Weights of a small GPT-style language model, trained from scratch on English Wikipedia.
Size: 11 layers, width 576, 6 heads of 96, MLP 2304 tanh GELU, vocabulary 32000, 62.9M parameters.
Architecture: LayerNorm before each block, learned positions, biases, tied embeddings, normalized queries and keys, attention and MLP in parallel, capped logits.
Training: 796M tokens, 6075 steps.
Each number is 128 + 32 x the weight over the matrix's rms, rounded and kept within 0 to 255. Layers, rows and columns count from 0. Numbers have three digits each.

# layer 2 MLP up, 2304x576, rms 0.0349, rows 218-285, columns 384-479
090100130152121105096119072096130162136086149101107105176118144128166110093165106156115094128133138103155107103103094105149128113169077191110136098128092175154148104120110128038097135129122141095132110146162118167096122130102141130119119109126155153146113111126163114176141143118146157138
142074107156160131135081071120096163199125122155147100076133163113111113112183042144164074110112103145189097065119151122155140128121047159140092180078123146119085157171133113076127170098166148154135105057102138093046170101116131173038166134104119174106070140181178127127121153090129096141
168113155126133137148107093169117197187137141159126063138090044128152165106117157148128122111173133138151143154144132065161092124188104125114173131121093133126091079149099095123119086136126076060103119101104165189100103053153126127077078138129135126168130176118177158118118126112106160140
163140147126111154083131076157194103131077141149144029159150087147187086116191050194097120157152149127147117119092051133147178116141087144125110105094157165132127054140124098060163142100159139057153116165159137162083155149042107153116136093143158122119060099078143072156138119116095100097
109106118135120143120092061129157176116088126117173126183134168129152119056133110146144091136121098147153097092113110100133119104140119168106104119098115163123140080149111119076099144130115165104140139119180159112113087091090104110105154096127085160150098120151156094178163140121166178100
089102137125137176089109116135126163118080131107150137177121134118112149092143145106137107112140134144143117105149129134139131098119113157117116135126084169148155101161143097117152106129128154162132137142200135130102131111133093112070125103124146176120157142073142135174146086112146173152
164128073092137123147109080115153130127123107148128168120111125123174156117146109116159137100144075096118129134153165126117117109114143105144103133144103116088161157175093143136112113108108104108131120184190127148125142165161129131111097113159147111147136093105085140145119060116141066112
105125106149159111082138100115166193140079123089114098150125125143134102099159099150115082089162140126143124112093110128172124112180092189114120090108119173168144131123089106042098101151107152113157104141191127129110072146108136126116137087118152133168102144109112124185152118113147123151
129111148144132129086082075133203143139056115125159092161129145129113114098146136122102067145090147143131121109125165129132137134145117113116145132131104165147125102178137134095069117144135143138121099101150128064085107082128096101130116106114151070120115124156089139180162149106143115152
122114165122145075129127067082160130128097128152089040161136171129119098105131139116164099131140078108143122122063086142153184153132076181101148133086122116135168105144112160112071136078144176085180131138141111179067139161130089156109160094115162130136132100129137061105150116154111153105
077105194169126111155088067128125156145097168115110117116096122134181128101184113122126093110114079109201134134105151143155124093133063102143080103062094162181167091120186156041150132129083110096147141065167140132127127092137122130086070134165099151171136144143090108159141198110163202136
094151124146131134085150111145146156109127167135093146190132090126173099104198121153154126066091123154156093098091032147143171172145062192073087066068078165143115050091136125061132163117072159073124126122141117119053104096091133119121135137174197089165129111101127074133209124082087085141
140060141125164194068118105119177132126139147149145078185194110127179125102135093141191080142082109110108138156097068144136143153132104210152114069180123143111148142111055130056114132167149175082067111079128115088115173153077150125106143115163120136142169114169215123095124104111139147111
113115130149160102093131119130159145171051155157100096197132130132154071080157150148137090148088135109147103100118108129170125154169098191114130054084116143165122112126132137052134166118130179131116065077155135111116105117141092137139116080167147132171100124116124107176172126113106134146
112131105113135167104165148107159128105088140145143138142100149147196116054133143167111093096149101103142103138118110167103163175126111174132116108136101202201156083142099145104159076118133124119162140140125092095125087118101153149122111130138185109120134122101077082131141128109144166178
165109086134175155089158146160138192104076142164203136165136120143117075062110148113141099113123091152110132113103147122126081154137114205081122132079070158098155097139111095104169117059182144051162177157236219119085087180145134169108123105126198156145163071096090066176191138142139228158
115099141127139136034122130124174188129084131104152104154112128121165096078171104127116086114133138121126105075098132129150150138183113150140143051128104165191179096113132114078100105123121158121143117113168102146105107152108115119163139109154163128149112129129155106151181124121121179122
117121117155141111101101115109184171099051144120136102182091143132190082053132095161134113121135113139141099080098149115120144148146116169137116137096078184159174123132126159074094136138095163127159096138160138129092127115109104144160126113120121134154086130120135127159158103088115155169
092157152073149082068169147126126137127111208165128124134171122133147118139128191143101184115172143150113109055111146128118112154106165136121111094059099179205112067149074110105100079103112212169086033145126140180136103105125087153167057125179166116136106113126141113151142152116087148082
151121081133164152147115030122136171118114101177208123211137152123130048083177142099157055064062088039115129068103145145126174112127125209110015166108127200077092079168184064094142105095117199084091148200118191119111085121129132140113190113150148153127107091089088064216255138189059200131
092087111174122105099104086142128208123086110103122105182132145146177109071137131154118100132159152115113097091107109107143109130171088139104136108082097177139156115140122139067083121115122159118170106108148122126111096116117125147125136096166155188167090130147145133139175097144154151136
161130086145140127121127153122193219146110099132133082159137111133109139109065131125109136122141178148179083115140147142169114115133139136160140133127132177070103107094116098087143096115172106149098120114099135185170107061093149074151113110092113077149139112129146111200235091102119162143
113121149154135099084127107133143180143059142097131079151131134130165107090159093179131102117139160118165121085119128145152119125149110156097169101095111153166181112172101168072116131105136159134145119096120129132096079144115112154142114070135127152176104100154139126137146110120131146110
109122110148173092091082066181135176083098181181168098179111117121173114087188092163197125117129074152191088076121147063144116155116025181106114159142166159112090109178130163090163192212097139128117128130204123120104094115074054189162086142083157068124119161072139153169132102149115172095
122115123138127124111127096074148143136090173097080127183095136146180097072160153168133105080130110112107142113063151118144124140142091173143114119098140157171125090114110124096097168172120122137120101112170132086127111117123146137098121082125152113158083148138139139149200128095140137133
100115119195126110122116101136167247132117130101157097162123135138182050102146137174146107127126148090131112089088176144114084138166112151094149129088119201166122086109122142097096155105151165130102106098160157109091074149077135130154092087121143122189042143093129149194165110092109143101
117108146134142141070159056110160162103072139102111130136102155137178099061129136163137117147137124101122095097089126122136118106139094168099135105085114163159184120127103162073092164125098165098163104113184151147100125120110125131151118118153154165188087148123133097147166121144165195115
081133120097138153080151116114104161151124243072110083183063125146152118107135187149129067084173131141122079096120092112111147133101105160159111073091154150128077091124108091122081124098121165158143152098136093071081152143053110115142147122152127182137134113180109150149155082142165187099
162103158050092148139145108104171109144128139143198073158074133109168102090157098177169110123086128114113117118126095129115170100133167209160109116132057200071194151126120148068173092115131146069150114154193171111101119131109124158107121131174132121165059151129136089138180121119114114114
100085156137132102074121116104160162124074132093145105195125161154152113086144135153146072096155124136149144101103083129147158143155099196138133107102116169171133081137110103078089117107106175095161134129174093159085117149106142139129149117149131182167091137125130088141182106163183149148
110087135144138102077140101117159180131055152103128117153117119146161104077164111176145093130115147133109117102109115121171150128170097161119136103108120190193113110125133146046092126110105158114140093128159112110103103143128118127159124112148158145164092119118151129167166110091122154121
087143188179115100058084110105135150186082108117074139154139099136146122083142117129189109089101130183106131150103100128105186144086024229106086145158063134089161089167138133079170197145129132124124133134125150055115116097081119149166142100159155109171096148077146058156151067110101144125
149158061130154124137091157102166187155127114136127123176094139142162127040160058137149106100105086078153141130115102100091126136138106180180145106161108123143112123119107118092106106143147156154153162090121139070082114157096159146133095071152137123154150134125163137158202119088072128130
167110134171128089080086092100133096159128090102084129153114109141130108087142115132141119100118091158112099127053138120144127093145099121121101119154123130162144137100138166090112157107157122118158124123152117167122130119138143123089178106166121122187118112150157126111176126145128104084
140100088166086131082092095068145171162088112130134094185136128130198094111168147137139131132136117094064108165120099169137155168124095179097140105097101167133167107127098102091107110150157135104148125098163093125109089108095110139082106119175122144166142113156134115128137179120134120107
122116123153131094109118063135158144178057105110131122185125140146177094081180090162169110136138116105139140098071103123111124135143088193124118117077118134176155103130108129054095145135130130098167120097138079111104084111121129112157126084142168162171130100132139151161202089105121190114
114095086098183105052128164102197166176087162097111086128125063146201100094167064146130105081157146074120139145111032130086173135169145155165168102071054144177134071162098173068105138135158102092137132104169102105169119139122156074165120093151115077132119091105139152182237190080122112130
138100153102161117142124115174096157189162138133090132183110082138160118143086130093144098100167070129153129088140124118134138100150131171103129125129111084069142082108142140128162115143118133113143145135115181171082125147119139133095137155161123122163082167126170137143166065137132167083
158155160150161101134134098120131200128128151093171099110103128132129086121168089163120074131111132175102136125144136077146137121108068089115116133127151144107104177177109139086095086150158177131084138129177115084139123077081188095120153101103095178118107150063170165118121101164145058167
150121121145149161165147119140132148136141120184136098093119095133120091114125141102123144122092111152136148091138099125111145152095139117137162107107140105138106120189101158136134140123150121162134127092090158100123139123144104136147096122131133095164116118146118119146133134132121099124
114115130168131144065091073097162152150061122096138104181122125133149110065151133159135109105132112095143135089077136110115124116140100169130121107085113168194142090111094113057097163123116160119154105121186112116097117111104107112128136092110131109167097117083151099179183119109148136139
112103144120140110089118129124160196128075132111122100168091139135151072102131097162116100110152127105139141071109144093124147119163119172110131097112091157151122119107125120068084143110143159113121117085161147132124116148128101142128119111150121148151088132093149079159176095114150164105
096099147146117135110145120116170168147064114110121124171141141152148101038120106161116081154116127114110107107116112109143099152135094123112181127115121153187157106117130161062113134122099143108186104114159121114112109138108127130131107100116149122147095114123151122175183115141170132148
099103138149109085097118088115167155116049136084119111171133162134159110095156119170118080122126107122135108115091096118138155116167099204118130118092121176167158083120086141076100123103104162119167136141172098151116106107095114108131109120157178170172108139121152117137167130115173166138
079120156152170122173094132189109162168147134099089142141084122103078140113154140120100105094130136113115113147145130133114128152130131131191086145108065059124134092086152166076116164158146153087155121147114131108145121098081122134139172130166097117136105102097110135125188112137115107173
127086111153124099053098096102165184172068168106091129159103166144170089080129108144141075109126121131134104092102141094150153124134086207130098119124111199170139120121110127037130165098096157101144118107160113123124092091107158144136112084138117144159084149122119083154187090095131150135
094176128112151049131111096102167144117085110177135105139139149148135100103112120163149143107159173101108125113099103128118128137159049131140160110082122096196169060146130101051077123131113159083106104082126096122108082131090091124159058094128190144140121121116147069226212149131096166124
136147113131111178098183185111117171104119151166050149126136098135147102105149143135113119105096127117146108037118104101108135114215113102131110147148106099144120151106104097139105125146089177113118147149110099159145160166159110120135112108161087161200092128146127162194106134126100124083
153105041129107130139132119107209105156127085153182139187133088115132109095108114095106060111177159095131140115089138172114130128190157204187162159162088166143180127077139173095177112131136140087133132117162102135141098101065109112131182097136116026134172132125110102155127167098122127131
163086144080187126132059100144143159157097164146110052154110052159082154119138102133119100114055079114100146124094079139145190168114092174128076092073108129166155138105130184132102170142093112099206103109122154107143156101165081112166144094124098109137142139125182136111086133153156166189
123127111123156153103120084129131124132112144112112134101123117121102116119129130107172123122147115119105148132147162118110123126130152117116107113111127098129114126151111138118099134139126101149088141135165136168121136084132132152128118129122125134134102144158129118121117092149078093143
202106108172105157184126069128156122158119131110140166137194129124076159125141090149185086122108157065173154080137153120113144115140031138133145149083150085144175140127167172118096118150165147178145092092105095115120139087159111103105127133127113080119117171090158137103163159106163132134
124080143124135091083100087113157176158095182082143110157072141149179095093167106178107095102143119093113142094104103120131156136154098179106149117122112204182142123123117119054117142136102137115139126111197089134111084106095116133120097123126164169162115122124164108155177120125159156148
090124135108126081113127115103152145160080125102094092191078171152183105077143128155122103136121126120109115103093129119169133157105093181110147094085096184159161105138100146064089133093111174120143109126152095108102085137131117130150128102136127150178101130130160147155172138140160132126
122103122146122119117033138137138112158087128119133102195162162131135082081188131114114135169111121149119113109112087141125152199185098175137115077089094137225148176128106164079098167147135163115126120140204106172074114180142107123140098104154139128168130147171129102143164069122069161136
126108124113160133104095129090158159152082161121128131177143152138172125082141123174157088117122132150141111115053100142099140126152126161151126146130103150129160094153115157047095109107135133123154099138152113139106105108072114147142129051181134163194120146115157121129174140121085128152
092106123178122089084112080126146189142090114120115102156137114155147089087151126158094097092154117097156132083071111074146118130200086199108117115101068165158122101140157134058090125126097195116170133135168083098112089162122127115159120086120138132138124122115107114177194124116145165128
141129095134173126146124104156141202110085181143151132150125191139210117103154066162121088153189106145133138064117091078090188170102087153135188124100176105177105140180147170102154114138174130086132117097173109141142113100083121188138177126150110080110090131136165083092108141149142041096
104107166126154113079107146112183174174065121086138126146105161152140093075134107149162088156140141126139117101095126119119098158137090197112137115155067164152170083123113129056086105117121142127173100115161102108119118113113121134156138051134111164163074128136149119162186123125164161116
101121139110154108076158122090192181152056158104124079178103176137156099087152136182104100085150140097135119113085105115156121147177120186111129102098100183195119114145106125042140120083121140139154101128179124162114094122111115098129125078135163161153110141143160119159180117124120135128
124108146151130109066164051104189211140066155115107105156141122127169091059162116159100129113160134097119097107112099134159128145198092167109118128097106201188144129133126135072114119114122156112134119124145094154102113136103119091166127089138164168149123114119137115172166136118129151140
095108123120137089088114098101140134157064153149142096146122148128157109066151116167108088098146109104135132102112117108137144112171089156116124142106115156162146100122085152057104118141114147109149113127157098159112126133092128115147093082141158144150089141124170098143149128103122141139
139093052167128161100108117113173081118106156114152086132129083120161109126119077106069103175167160142130104174122121132186095152126110122158122105159060070112152141156052113114159086189093135039148127081176065090164091140116088087076180066153139136147150117077070181106119137122148081142
110129119132135102093170101118183197122050163098124104181090157131152093075159128156113112102158127110120120076132099108145138125178106192123143119112120169141110114156078101060099119143102151132141097101174118150107097090101117112156136110117174157144096136093157107145155080114156144108
146088139133118122072129096105146145134048152101122136166105135156161096086151119151111076114140133134123101099075108129127160117139122172119126115116107192170170089145111141043095157107112162091155088115152115156114091124105107122119133082127136169153120140132126137164162132138129159099
146133124163131084063103093094179199157013112104125106176144153139195086080124063165128111078191092141103087181109094148141143099136130120159094148071091146097110068154138141074123173130116121041146157113190165167090138093099154183164154073101172158127124096127144124159133109134076142121
070109151117141120084134092124172152160065139107102111169110154135166122083166105147111098132134121099124109125065137118152127135150088155120145107106099160161157101150126156080067109101128170097130097124173109142097101118127147109128129104159170152143119140147121095170147128131186170118
138146155156118159068127130122118131124112138126102111144179163125142139044096085128150124154088053123144127070094067118109194094137083155159086145122052131215139138143178128049114163102070113152141133114219115106097155103080087133130134102140130075130175135079133090183165136069103113118